config.toml
n_head = 4
norm_eps = 1e-05
parallel_block = false
beta1 = 0.9
Each number is 128 + 32 x the weight over its row's rms, rounded and kept within 0 to 255. Layers, rows and columns count from 0. Numbers have three digits each. The size before them is the row's rms in percent of the matrix's.

# up: layer 10 MLP up, 704x256, rms 0.059, rows 158-174, columns 0-127
# down: layer 10 MLP down (transposed), 704x256, rms 0.0586, rows 158-173, columns 0-127
# gate: layer 10 MLP gate, 704x256, rms 0.0582, rows 159-174, columns 0-127
up158 098:155138153101161119074106094182125102172131120125144103130148179144141110133092189113229112160075136069072109092122098084115082138104118100140124067069127074136121103132083155127111115136081178133144149181112110143139079075074121210127141084149163110121105069135103158116095113133153137133088126137180084158179135123135127113138075102124086110094162150109154149195138136109121157151098
down158 095:135140158159119119161165112103103115089133127085191152130134094068141111088179157133123167125122184095067129164148075111085159144141157132196131177090128150129131113158106132153089108127122097145147185099114108140202135122132095110177145139079155086108082169095162169123124139134141112117106109107071119138156106183202137096119146150138097157137077067137135136135136097210104075090207
gate159 101:171137088023162133154149135113147117141112068109108126122118104156130145116120099130099123118152081137058108157126127091148094143119092122077087134136094096104122083115152127082132148143116110097125133102134138138058178121128111144209147105107114133158132091124125103159116119094158105135128131103103185088119148105106129141080172181062110127129181082093104091058133135205108092168117
up159 094:169123122124116099118155175144136096163080140147143113129186185105173151098126112139116129183117155155090141106131136149175127108111166101112106131173141113054154089141078137144130112095123131145106129086144116116114087137144136152172137125133132139108144131186080138127082113143166100113074103181078091094176201080091122101148103061113061130115133106117118097148088078065063108143134
down159 101:134152125125145120115037123133187110133148173142090141100135135184112122143142139089181182097137100114104095107112068117104158089082137152124135141128088129210074139120173077084110106199127116126075150143147130166120157176107099118117165091140150199147183115177130103150098101173100166100137163144150150142105106142146119167160158117122098130109137134129168133134146102132078170066070
gate160 095:095118170143098107125130158144111129104116083090087149133120111141124130188148166089155121147096152105132176074066122129117166102069161118095134130161153142169152097098158165102149128110137097138158107128089121142175124133138152155130098084120091067122149044093110063148084182172099112091142189121117138124152153128121163178105155072100141088064111134108175132147099144138194164111165
up160 099:206160129126138068132113111083105132096100119166124174112110088143094121094191167148135098156159137123146104111085124132150141137092099179177124095166167067162074112112181054127104072148122163128109129183197180099101091087097142130102119117147157148112107121140115074128151091119116086131130126052130136110101063168121099107165099114119122089094131120149188155115094155125146176108101
down160 097:190153102129069099160154150094173116168123138133104069152155101125178158072093096137177108132119095063155146110144128186110103145160163104143141125166172171126190157138159147189107091095118044116123163135119109111166130207105185108127078121108146098120168144134157119090096108148146130192098154167087082166111098110144137135097153077123093155161121109184120143130069084103151155134068
gate161 099:157128161167147104148100200199146078094092173133165185152188117176208168083148108107146159126135119085114153131136090163110112150181138084072075119120187194126147149136112113120118134123098110131174119098067142094132159104105118137131151155119107165172131080097126105096131152136114105127183172155170138121112141146166094082150123185082092100106117079143084087076112108099120091132123
up161 096:106058103144145158138081150158137114131165096102155058127135128175148135116138114120133102086129116116124130169128120151101097161165134126085169153092110168092182170114089098147158110158100119048162119121123113133181131156106106124105104112150158120121097080141199122073125119142113196168132152148160096103130105114142143131182182130146196181172134115114099120100093102091122078108121
down161 097:142165096154181165175134128135070142201137155131142112142073100118122077113111125114184184140112120169092130091089087094091110157151108105132121118181123094120098156121154102159092119118124113080074088144112157157128145140151210076186164151116122146161158110143095133147117144111139105108137067138112183163143191186113124114099121140126128132117107175115104069150145090118132160097158
gate162 090:113173093058168110130108213144084103138122102143078088132123072180153141098167142122120060146101118135132134110177154155088148171116118159169113166162150159087121165175157147096132126109124125137140117163107163061068077061168123139155193118093151130128152111134125152065118148062063082118174188188102090174098126120088105146139078199111093155097144156173165163084092174142113134129107
up162 093:123107140093128081146134155111077146104097195153118099178146122107144082136128168074141121110092113111148155119166150151175074108049128171060122165144059108149091153177138189134086154187114136180108173117115137133119077091150131083100092114186095112091158125167161120149184093145150138116126108094112094141174110126063134146101172089096097134105136150119118151082102095177110125135125
down162 098:173151151155134148093129110108125131126150111137149216107138139192108113177102137119104105165110161142141175113134123090150149174102155131143147121113148134115131120135097056102155111067116198012107105130106113114159118105061144153133157109159094148117062119033087120112125120119144105150100125119178095161107146189148171160104111106073133123137131164105136110136152155121148129119104
gate163 100:145182081120193127104123165105152148103179179197139085112133152152098154122166127117154141134084171123091157134128173150129123164124125112115113150111099078175136139114104122112084163174137098153092118121119069131139126149154049139119115083174140166141143137174079217164120094127129152162136094202133123120111128077123095116151176194107128152119189148127103208111172110121144116149098
up163 103:114191116162172173179096131054103105146133117068137062094110158091156148154130153173120140148071104129148121206113131101077153144108118138136185131083079195127150158103149179141201131148120106150173136093085102123136117091157190140127078067081128072118084185159130094076115158141104114126125113099089122105124100131141097107109157124167090153110145123149131171090162152152091148113158
down163 098:141125140103165125131079143075145111128132091117105047171127156156084116140180136155122083170159159076176136194090123136130126134177082142076107084159099089052099122081158140096123155117153173109105105154115126164129103132120158108145092137133111183102091066147104107118119109180108130122174127116098121139160103014157060111132164102135155103169192171180145161088124118139129176197106
gate164 100:156132170111103226138088105157091133168141133168128090097163099144150165132145122135168093113156125098171127122141134143189136119131144202094091139167178134100089117113086151115163103142075118122138121172154086163096116076148093085117132116167115070104160082157104155122146171123110153104140154137108125132160176091128140129107126140115160187174123135119094081123123155114105115147115
up164 105:179132119092094088119155132107110158098089115122152146166111194143143175077041145137084093094108145123109089136132164116111065133116120129155117115104137102107108120157104116119144062174164165163101190092139124171136099142126128157066088147165096179099119066106092141193105092097129056079152130147163118216124100111098141125127109125126118121101163099093141108138135119141161187090127
down164 102:147116194116100123075123084127138170100134155109089173159139113165170164142186170184216176074120101089129137148134146107131122118119141195143120084138155142162124134129131127097105167064110143101134128125131125132142163127071125076117094125143150116026174116083109133114154137099118093144062167166162155160111112087046155124102071136131094135141148125144196114078107153182116134170079
gate165 100:175096125148128070054135121145178159146124090106095176123186131114112146172168118139171169128123117152088116088067106120151196083110148185103145147122192121186120140148161094167138143147150097091163084061145119167160100119127152126167105150151064178128075100178156106082162141090134175145181084139133061171160093109110130143099172132110098185093122155128090116098167094142194138073111
up165 101:167046102122162163165157128156182129096100155124092110120133112165094098160169105090103106158215107118185115121134122103132166121162118165129125129100123127082051090152102131087093132078144160162099094126135210151094173135157096082072076131175078172085147096147178139167102082111211139103094096125133129054069165149156123093114125175134122194161144139108160070127097165051135131132086
down165 102:119163086130102141172168057021101087159089182169141106120130087115146106130133163145225079104140141149140150120096192138167152115137127109136123147111126085128167070135116116159125149048150157108099132109124172143104102126192128176169057132112133155055198158122108079115111205102094144154047122205110115166125135135099160103109153158106128142095164144164155107127071162178102126089193
gate166 107:074107130139066133088156120126112088103138162089120116134107105150145176144099110110186127164157147178110092151085193185133112160159073129154149079125153121150140142118121136103158139150156080157162089136150126057127151178126137120084101114139089156059177126128151150092117105118137171162065158098114110127128132153088148185188127172127090090132160141107119153135135151096110151148146
up166 099:191108164095113126134134147148063082140127149165104151107137146117098172090134134137073129147080148149080157123149092090091172131162099157144163078155181106078055120170141064063116167107128142089198102101179107139099180108140094116158095156138109106129132058109058119154076144117121096139109131178161122089113122164114138147121159134100100103143191168148079075046145141102095146122088
down166 104:130097136117153143146130153130173141101134099159149071126104099084126111180170133087108120201051106142124106081138120101138137124148096134069148084072134131128113160081152192107129130131142166167124185116120138168197144112105102205113090127121119110169084139151159151106129112117151082129159040093096128128179130195119121141097130101182119125088110084091128126182137150114150177120170
gate167 101:142116108106149119172130100108157144135158112154147081092097104138115107087033137115129081150105103151080124168162130081070086116142133104102083164124144157108108083185124129145107115110141161135121136186061136144080060114131095138123134169109138121154173158128181092138069103072141124088135194103095172151179167131036126092116176101129109135114142143089147116161132127149137109169125
up167 096:127120114164078180118188120177101127155172125107125101138115199105107159143060121221109164099108085146170091163171116092098215116076145117116127108106150097114124164140177158116161095089110099092193168181153125135145131098075159133142094207120138118096088099094104124179130167062092164111111120063113144134203183112090161142124100154112159119128131205116141149094120115163167114095144
down167 100:169139144166174105122103109102147132080125144167173133093110135145088137124108115163098154092158103162097136168111094154127128165147116182120093227079098113125092117127115121088132143135094139053132066124159124123117146117101165119131127123154138125174251116111116124131128146143147113097108118118165107122080129075132098170171158129134171111118094182153111193145142123060165152135107
gate168 095:080129154158104102152195138121145115218180141066138110161134162129124112150151161186155137097187151162121057092077080152104146104095138118151139100164120091157120090126157133155092109092217147161166151092164120101148161121101133152147095129104100139151150178078105176058131163130136189115127144098130129141178125105136161103155138112068115145173117127136139120159162100165177166157131
up168 096:190125090184131118154103177111133159048140077074125143115178073150075168149126168176083090157131089153219115162103079204143153108119191120112117167148124112190169136111106157102126105103095204109138164131120143114116120126075090082155079179155116173093182092172148144118077163087160086133125152097084142097096104119123095120150152128091086130181149129125116166162100088132085143156080
down168 096:134173133136138113183153090136145158148119143144091100148145106111144108111147106087109134118149145126126133116163056103129176126092081116138140163133114117160177152116178151150131113152195076154130136141241108105081093130139190173129101109104123108101128166168096116127106095149084136077128086147190167128193138108109136157076129143093125140088099140095121128147154105120130199084145
gate169 093:130147095150149115104093177103106094157106129114146106123089080159139094151128163133122149168148198124125123121180165106130138110114087092069153109128108156110148101120131064108113083144151144108158124144137136046135110070166118124116205054119130097097113115153150160092160077130109112082157175146050108088089089107162157161084116109115139103094093136132155158153119101103186107129204
up169 092:134155160109116112096195105118161221135154114147118104053108094168143174090096128156154144125194153129095168131122149088195153123148114162152132140091172130153071202169099167076139094122168139124090130153138128150101157143137124181103075143106107136109082123110200124193147132102140131128092176173077208128179116160104110104077146166135143146105124109116131139087143177071191093158141
down169 096:100066087121117131124121140172163123136066118133089154141134141092200157123104061109119131128116164057123132168157175057147056146118113113089129116167100115121154168117101115076138141182114120104151102150160132148094150113133105207131169115135174136082101101068093119164092115174101128090152176129100121103111077083156076178101122147144170131148134082074114143177141075078152126162133
gate170 100:116151113079140151138121098156124120104124169067132141137109120135109099146083111141177125116129094158084095135154102130135127068140143097137114124105116148122111125159180135099121159057175147084138081153090098149127114078163110192154135069149121105161134110141109124129130118089142112082151091117129075106111149124083095137173102178101080135173100162117137211116132166148166110161111
up170 099:123084120112123114136101120113168149151152147132148091099180124138226127097098096119088166101099114120112146073084142139132066178117124092191109137144145083125180102137125178110083110146125130111126145099157073126156124104141151133103184114170126127162124119138102166100065120125111058093061144127175053146132096108125158135091184101146087165122163178128121055158068110159081135089174
down170 100:092054103104100149176060109089086149123148139131137108130093177175114115096107173041114145129138090182087175135139116137069149148056114115225118136176143110149145122116099172106139100158062097145107128120144128172133131099047076145126087192135106134127139195151151137214132109158142132125100163166109119092141111122128106100081112150138085114129083112167118056055152134132111113095135
gate171 098:117135144132141167187147057098155151088135128120142134112086138118163094064115107070147161057187121113070141136120124116168131117104100153105104139109112175109046138161147143127132092126129088115104135085133172136097114124138102141096155115107139140119183166117135099155131060123140115123128057073166087105140096135109105192127063102123143159148139092141119155102139168140187141139129
up171 100:111100141133158106149139181073179159145142075137093175113159118151102125092093103181058155198138099116101162143091109162157092093135103048062157104049176168142151108158085123146138144146082125151112086159169097166138167142094129148115066138125112158084100107136161105126115169100151123132097063103128117085097179134089135125180100167161115085146142093103148131141122202141112126087122
down171 104:156077133165149153153163143141066110171138146070175077160070186148159118173166157143182110112066120090122176117217135093105078119085144160128157121099127113070107146081120195138137172153141135126154138093122111124102089107096135117029109098123126099153135161154160137117201106105116132091139157176122139127168102064129131096179112142121118080115117185188130092143147168104180155136076
gate172 094:048144094137093169079056153108137030165126115138076134128137154083144164099065136087167155124125149111124202137100133121151142143150122132134148063143112116129162089143067111083149127174080145046147090104123125131111103124190093103107197117146114141121140149128093136135051133119084120155093117107099136090098125170139147127182107147146108125189110182166094156151141134141168110115144
up172 089:169129114104120147105138129150087114181069104120128180139081122115111173163079093114102079150136140111164117109152097145154080126160101132124084100156161132150129133086095116160167124120139129137104142073114143154086110112109075124174196099100126163173131092052093119133077073077122109144125158126174075167085147147094127127130114166134098103123135140097154100160158120066098118148208
down172 092:067127128083123140200124096111118088112092124168123114115127136160128124166131108089167166146126120111113146087114158168113118117134157159101164112097165078119137172143122077079131151082144055118183102104069104062137131138186212158125115120096121086119161102162107141078116138167112131123122121178115155099178075100186156118119171126136173084201120167101102189097096174129150167164083
gate173 103:100131133120111135086112123158165137113072113165163165121092144098178164164102080129094136178081137111153174125214122147127123081166123126054141073124176126148138118146116106159096126130147126158091156082169172108135158178102113130158175064145108125151159050143154153125139158135141106128079133062149138070161100103069112116112109139197146111156097081127130115182053168123106104113134
up173 105:141140126136128142107118094101097093099134076106116107150111110133119181076087088135082109104114107116124171175121075113166081177190146119106141130095170151080124121109079150116080125099119098165136128069108116113180083115126144109125144128146094128156119092112094161103089150117126123178172118145219206162150109137152136092139187121168111107164096207118108156125149098132120194144182
down173 103:128082134118108126158169101101189134077148144106077142159158114170148153133123146138125174145129212146074137147155167126110115147120092181092142098123164141169122141142149046158105170135165117077131153188135048140135061112128093166193121140157130136136100177144154123098125124150086173164160245165103092112141161122120143142111142134101127165135138154115132148118147178105154135161167
gate174 101:145145139093160169062080143132162085138122101098158112133111094171135154141132064059125148171169118124097133119141089094170096107200105075118125161158130129091080153112052134094141186124117100104102112118126078133105150143180119110110128099115065147104156160151091148213054123115180057091114135098119121149070214123112118090110172103160099128142130128076149159163121134117153128170106
up174 099:085127054184172109157112102150091130151096154153123171127152179111136138108087183094094155130075125105107112123102189136139147142093099144137130171101124061081118128152161145106140146156185124164067147125130188173133112092097076124116097073081156135138124105081128109180082101170098182126185115095094123131132128148135136139133155082143102138048158122144155100175124111153073210144100